config = dict(
    hidden_size=128,
    num_key_value_heads=2,
    intermediate_size=512,
    hidden_act='gelu',
    norm_place='pre',
    init_std_qkv=0.0442,
    init_std_up=0.0442,
    init_std_down=0.00986,
    optimizer='muon_variant',
    max_grad_norm=1.0,
    batch_tokens=8192,
    doc_mask=True,
    train_tokens=113900000,
)
Each number is 200 + 30 x the weight over its row's rms, rounded and kept within 0 to 999. Layers, rows and columns count from 0. The size before them is the row's rms in percent of the matrix's.

# up: layer 5 MLP up, 512x128, rms 0.138, rows 276-300, columns 64-127
# down: layer 5 MLP down (transposed), 512x128, rms 0.0614, rows 276-299, columns 64-127
up276,103,190,156,214,185,190,202,164,215,154,166,198,205,215,237,185,226,176,235,246,206,188,184,169,247,167,174,151,176,204,222,196,195,215,167,234,154,166,205,241,226,192,190,173,186,213,213,200,291,203,202,183,141,183,208,200,141,194,166,187,152,185,205,160,199
down276,106,200,209,166,259,237,187,216,192,174,165,141,221,186,138,198,173,226,211,197,174,198,189,180,228,216,201,211,181,211,139,239,193,197,220,244,275,224,209,182,225,159,233,191,248,199,166,211,197,201,224,255,162,159,203,193,177,190,202,214,153,201,164,170,256
up277,103,215,211,158,205,130,165,179,180,197,174,224,180,213,272,197,183,224,113,223,210,172,179,182,190,151,194,178,215,224,174,205,191,167,205,176,188,189,183,197,187,180,246,222,231,218,215,248,205,231,211,241,196,165,199,169,271,195,189,183,210,217,180,168,178
down277,110,187,251,173,228,188,192,156,151,208,197,212,183,212,199,200,168,141,223,175,212,174,191,212,189,231,237,147,204,215,178,168,222,218,201,190,209,257,258,219,212,220,147,143,207,234,222,153,116,160,190,177,196,217,229,234,212,196,224,178,192,235,243,174,223
up278,075,213,196,201,242,243,209,184,203,217,190,162,185,225,165,193,155,137,227,258,201,218,233,218,202,169,192,166,159,200,225,217,166,192,266,221,213,189,203,215,222,171,153,193,213,183,185,219,229,185,221,179,159,218,177,189,201,207,156,222,249,218,195,197,205
down278,087,164,223,220,158,193,183,222,172,193,203,231,176,186,213,175,243,171,198,170,177,183,177,153,261,187,188,172,277,181,254,178,165,199,192,209,206,201,245,185,200,197,219,220,193,200,170,201,178,233,193,180,191,174,195,170,235,205,178,224,150,191,260,196,200
up279,101,222,187,209,184,197,186,122,223,207,202,240,181,226,196,216,218,181,245,168,198,195,157,201,166,211,229,189,235,225,214,183,200,221,210,181,172,226,159,220,212,213,196,228,203,163,156,194,152,216,213,200,178,234,201,262,231,190,149,210,203,103,215,266,160
down279,121,162,187,196,266,213,220,189,199,161,219,192,187,184,182,202,192,169,160,176,153,226,183,161,219,189,153,150,244,188,202,180,161,141,205,198,244,192,243,201,204,169,216,177,153,260,169,166,229,207,204,222,201,203,236,183,145,166,177,216,234,236,194,202,260
up280,101,207,177,201,150,184,215,145,250,190,169,209,185,226,167,161,250,234,210,182,138,209,202,238,225,196,215,226,182,211,145,245,125,255,199,209,212,227,194,166,219,216,216,166,204,204,186,224,241,231,171,175,177,170,225,193,155,166,191,172,169,151,211,214,210
down280,097,240,234,249,182,207,217,224,185,258,236,209,168,196,152,161,210,161,224,180,188,188,188,147,186,236,217,184,188,160,191,154,217,255,227,168,171,192,201,231,193,220,232,191,258,253,209,146,262,189,176,224,216,167,189,211,190,190,227,250,214,218,226,196,222
up281,096,189,216,222,177,190,141,196,179,159,244,194,182,128,201,161,200,247,228,241,224,204,199,227,214,207,185,249,265,156,171,184,208,209,229,256,232,218,182,227,188,225,165,143,182,235,193,244,173,185,216,156,195,170,164,202,182,195,282,183,186,227,203,204,209
down281,089,168,186,221,237,199,201,190,232,146,185,218,192,210,180,211,196,215,118,251,220,215,181,224,153,225,206,190,186,221,223,224,153,195,215,201,177,189,134,155,193,197,212,159,234,164,220,174,214,170,180,198,192,203,191,189,254,175,171,227,227,264,221,183,171
up282,091,197,210,158,166,158,192,214,223,202,172,228,158,211,206,288,166,231,213,189,188,204,203,195,178,194,210,225,201,225,240,213,218,165,218,202,214,217,213,180,207,236,207,218,192,161,168,217,171,166,162,206,217,122,231,232,198,193,211,162,262,163,267,196,175
down282,079,212,183,268,253,183,215,226,167,160,226,167,185,197,178,160,129,207,198,227,192,213,250,255,206,249,213,176,220,244,196,253,233,222,200,168,158,213,219,269,199,182,237,185,212,253,253,151,216,208,207,222,213,205,233,160,221,143,179,194,199,205,122,169,165
up283,084,161,212,230,203,179,183,200,200,218,273,223,209,238,187,152,198,205,193,234,185,165,205,195,247,187,225,177,224,155,181,193,182,191,182,182,201,177,119,182,201,201,263,172,191,220,186,234,219,222,237,183,186,170,240,196,208,175,261,161,220,228,219,163,196
down283,093,198,208,148,213,211,212,182,239,306,184,242,199,233,143,205,189,192,210,202,166,210,180,210,214,170,182,228,186,179,255,210,129,197,206,215,159,230,254,167,191,197,209,226,159,201,159,209,140,179,205,218,203,249,224,260,123,182,216,240,170,175,197,178,214
up284,110,229,250,220,182,213,229,186,180,230,132,195,223,264,226,165,178,191,208,218,128,258,178,188,193,205,168,236,187,225,185,213,167,193,152,215,211,204,171,221,223,215,134,188,150,208,216,202,213,176,147,189,152,187,153,169,166,191,235,232,188,223,211,216,205
down284,109,203,177,211,259,203,184,195,254,231,202,235,158,219,235,188,249,224,192,168,163,158,202,200,194,213,231,221,198,217,217,231,207,236,213,200,166,200,180,218,154,153,229,246,211,210,104,197,222,177,166,213,179,222,243,234,249,190,179,179,199,164,179,209,216
up285,106,219,196,232,214,185,150,189,237,207,258,155,202,238,202,249,144,225,189,222,185,197,213,234,216,220,210,219,110,225,175,141,268,194,226,221,169,228,224,196,219,143,159,173,234,249,205,184,187,198,157,212,160,178,193,251,208,199,170,220,181,201,210,274,206
down285,091,211,209,220,177,195,220,189,178,221,189,197,151,219,194,138,229,190,199,192,189,191,130,224,199,187,230,181,192,196,174,208,229,257,171,145,178,198,258,214,206,247,211,223,219,141,216,201,212,182,239,226,233,223,198,207,217,187,248,182,232,203,205,188,192
up286,094,224,236,196,207,172,131,226,159,192,190,243,163,197,248,157,192,192,234,163,210,215,222,192,211,198,258,182,186,234,150,208,239,155,228,196,200,206,198,210,229,204,152,186,210,162,133,222,155,198,247,192,217,190,189,169,226,242,221,183,234,198,195,216,130
down286,105,208,181,220,256,231,194,212,213,239,179,264,287,167,240,220,209,162,204,157,204,181,205,194,158,162,220,167,202,210,219,226,178,222,191,209,220,190,189,181,210,158,248,241,215,187,214,227,211,228,173,186,235,178,204,174,252,173,188,228,182,196,213,170,250
up287,095,256,221,237,200,267,168,114,222,193,222,178,113,206,204,210,197,158,189,181,204,170,216,198,141,231,197,243,225,233,192,209,178,165,202,188,142,208,164,220,130,204,259,184,239,195,184,214,185,174,206,234,195,213,205,203,238,168,176,223,216,168,185,183,192
down287,107,176,241,155,231,234,164,216,196,231,156,199,254,182,174,184,164,225,233,161,234,142,169,164,139,213,227,252,180,196,161,222,151,216,180,203,242,197,183,185,213,198,155,205,196,228,187,223,194,163,251,188,193,223,173,195,175,163,176,243,206,171,191,173,211
up288,100,202,188,246,183,182,193,205,180,214,186,140,167,185,173,181,180,199,216,195,181,226,157,254,194,168,231,197,194,195,166,221,178,187,173,200,196,241,221,210,188,181,189,212,217,263,185,239,198,185,194,226,185,180,189,175,202,217,197,233,230,193,209,216,201
down288,098,175,202,197,198,163,190,246,174,181,229,234,209,197,209,209,192,182,225,268,240,187,236,170,249,204,194,218,192,160,173,235,200,154,194,219,299,167,181,200,214,213,218,231,220,132,251,202,157,234,207,150,154,251,158,169,248,197,206,225,232,202,253,231,161
up289,095,165,177,251,174,174,166,233,233,180,182,200,186,195,193,203,241,182,202,173,248,197,213,239,206,239,223,185,195,165,245,151,223,138,210,246,200,249,146,186,212,186,209,205,206,218,132,194,208,198,242,189,168,219,255,208,203,168,247,144,242,102,207,208,206
down289,099,219,255,178,220,179,204,205,226,147,194,198,219,197,188,165,170,184,198,182,233,194,209,151,225,184,215,197,197,185,209,245,229,179,154,213,244,224,188,238,185,224,181,245,167,247,247,210,226,198,187,143,205,206,176,196,209,156,169,123,215,184,190,238,170
up290,086,200,212,209,203,213,193,222,201,156,191,198,191,140,205,244,267,256,209,197,169,247,190,176,153,238,159,201,199,206,222,166,230,160,220,244,206,185,225,158,216,169,225,190,233,218,293,175,165,230,186,203,234,195,207,141,163,212,209,166,215,240,201,242,239
down290,081,189,224,170,178,182,195,214,208,181,246,162,203,202,171,160,211,215,211,258,190,130,227,140,226,191,201,211,224,237,262,190,180,271,202,179,214,177,184,222,191,222,185,139,169,238,227,246,242,199,181,150,205,206,194,202,251,212,197,221,173,198,137,214,188
up291,103,213,217,223,145,213,194,152,172,174,159,255,203,188,213,222,195,181,284,196,257,196,261,209,217,212,217,238,183,231,216,236,207,214,159,200,203,216,189,220,231,162,200,151,198,225,162,195,189,253,136,203,186,155,219,178,206,197,247,198,187,201,168,190,203
down291,106,161,236,208,272,214,221,186,226,202,251,216,210,146,209,175,192,161,147,161,201,199,117,209,135,216,166,222,190,218,189,174,186,196,202,130,243,161,216,150,238,246,196,231,216,229,155,197,205,135,236,168,159,194,214,173,221,209,178,267,170,192,185,183,199
up292,110,165,237,202,187,154,283,162,217,184,124,200,205,210,165,160,157,213,217,170,212,170,192,241,173,232,220,190,148,159,216,163,172,179,212,194,187,235,214,180,183,205,195,202,179,216,179,228,179,210,195,252,199,183,148,188,173,187,185,245,123,251,213,198,163
down292,105,239,207,169,186,185,232,232,177,214,211,168,225,234,229,162,180,186,176,186,254,189,172,200,240,215,162,206,228,131,258,174,192,236,261,174,255,208,217,171,215,153,183,227,167,215,220,193,188,233,228,212,199,185,154,186,173,207,224,219,178,196,171,231,216
up293,104,209,176,223,205,220,222,258,193,167,209,175,230,218,219,201,155,224,178,211,212,228,179,240,162,279,239,203,225,130,237,192,200,183,249,244,214,180,203,225,210,264,178,160,203,176,155,200,193,246,163,179,200,182,169,220,198,217,234,202,194,158,169,186,172
down293,093,205,157,157,136,170,202,235,169,160,174,240,220,181,219,198,189,204,146,197,247,203,212,200,183,183,232,183,189,138,200,234,180,246,208,201,226,193,190,177,207,221,200,170,167,191,187,240,225,220,221,180,236,190,186,196,238,253,223,239,171,274,180,228,181
up294,111,152,148,149,176,188,209,248,174,246,213,215,213,221,175,175,224,237,184,196,175,229,188,209,189,185,196,216,198,148,244,191,170,114,206,191,203,166,226,226,147,222,215,256,207,170,212,223,182,192,213,215,212,201,175,181,227,147,220,193,207,227,206,185,160
down294,101,197,180,196,237,205,233,139,220,179,148,161,197,202,265,185,181,188,156,141,194,221,182,161,202,203,183,161,227,251,209,181,224,218,234,242,236,210,169,183,171,223,211,212,207,251,152,184,233,163,187,228,171,226,198,177,209,277,234,221,226,208,197,191,223
up295,098,199,186,200,205,168,186,210,194,207,150,196,220,239,166,193,199,169,221,180,212,183,224,222,217,182,179,227,195,228,213,242,171,184,209,288,152,220,250,185,167,194,174,179,164,244,190,217,218,229,180,201,271,223,195,254,142,214,175,183,220,243,244,227,183
down295,095,208,176,233,225,173,221,152,206,139,254,123,187,239,196,173,165,212,259,185,190,209,164,200,171,238,210,200,211,201,176,188,227,217,217,176,267,189,195,201,195,184,236,237,221,218,188,146,205,213,166,152,230,210,154,220,200,264,228,237,183,148,178,191,278
up296,113,182,226,177,165,212,169,181,199,196,211,193,174,179,211,208,184,226,189,186,195,181,227,229,187,187,219,159,115,194,180,231,250,237,173,180,194,186,238,224,174,198,205,188,195,201,196,154,234,270,187,206,128,267,184,167,208,232,218,188,204,209,209,218,171
down296,104,213,196,214,138,181,222,214,207,163,210,218,242,221,220,212,207,152,199,160,215,211,201,176,169,168,237,119,239,185,170,191,155,235,159,235,160,193,199,179,209,189,228,171,240,245,153,161,222,167,203,190,196,189,163,196,220,159,187,208,218,191,174,218,198
up297,113,217,236,201,170,196,207,184,189,180,235,215,189,167,230,159,220,199,230,170,227,187,173,196,188,230,168,195,162,209,189,205,232,210,267,173,270,149,147,216,204,220,207,259,235,118,143,194,259,178,213,226,219,202,176,135,184,244,197,198,180,196,217,194,146
down297,096,214,198,143,166,178,167,206,187,182,213,258,230,225,172,197,168,211,235,183,188,171,267,193,200,197,239,189,224,235,193,205,216,174,187,210,203,205,200,240,187,208,253,193,193,230,219,161,213,198,186,199,188,207,157,210,220,178,189,165,221,142,167,219,179
up298,100,205,210,221,197,188,175,161,151,170,244,206,217,219,251,208,257,166,185,216,212,194,191,231,159,219,212,224,136,172,222,210,232,160,234,180,203,196,197,200,144,224,151,142,171,216,191,275,185,165,207,139,209,264,265,209,215,171,184,204,256,232,192,165,188
down298,104,185,153,248,201,148,229,226,210,188,126,216,227,153,168,185,214,192,166,175,198,184,222,194,180,234,247,208,189,198,201,228,247,156,176,207,189,228,259,222,236,230,254,184,149,207,107,233,218,208,230,221,157,176,233,202,260,174,195,182,169,184,223,195,195
up299,099,251,202,216,175,176,234,229,218,201,220,168,187,200,215,147,264,224,204,266,191,143,247,210,178,239,187,195,184,199,161,114,219,153,185,173,224,183,165,128,219,182,250,194,189,175,167,190,161,232,195,220,251,200,185,179,190,169,174,189,252,200,176,233,150
down299,107,244,157,223,200,223,165,210,225,194,196,165,195,233,204,216,231,192,182,191,184,208,189,229,187,227,263,183,259,197,169,203,184,260,218,206,180,166,214,188,191,277,200,159,202,191,190,206,179,174,186,209,250,238,168,262,229,178,218,194,211,221,180,248,208
up300,099,263,201,158,224,231,215,167,174,160,179,187,206,201,182,230,211,198,198,192,172,161,233,189,197,224,226,234,170,182,169,242,230,193,166,202,176,165,171,176,189,222,177,204,197,129,162,204,211,212,234,206,234,221,178,250,273,236,241,224,154,213,219,181,221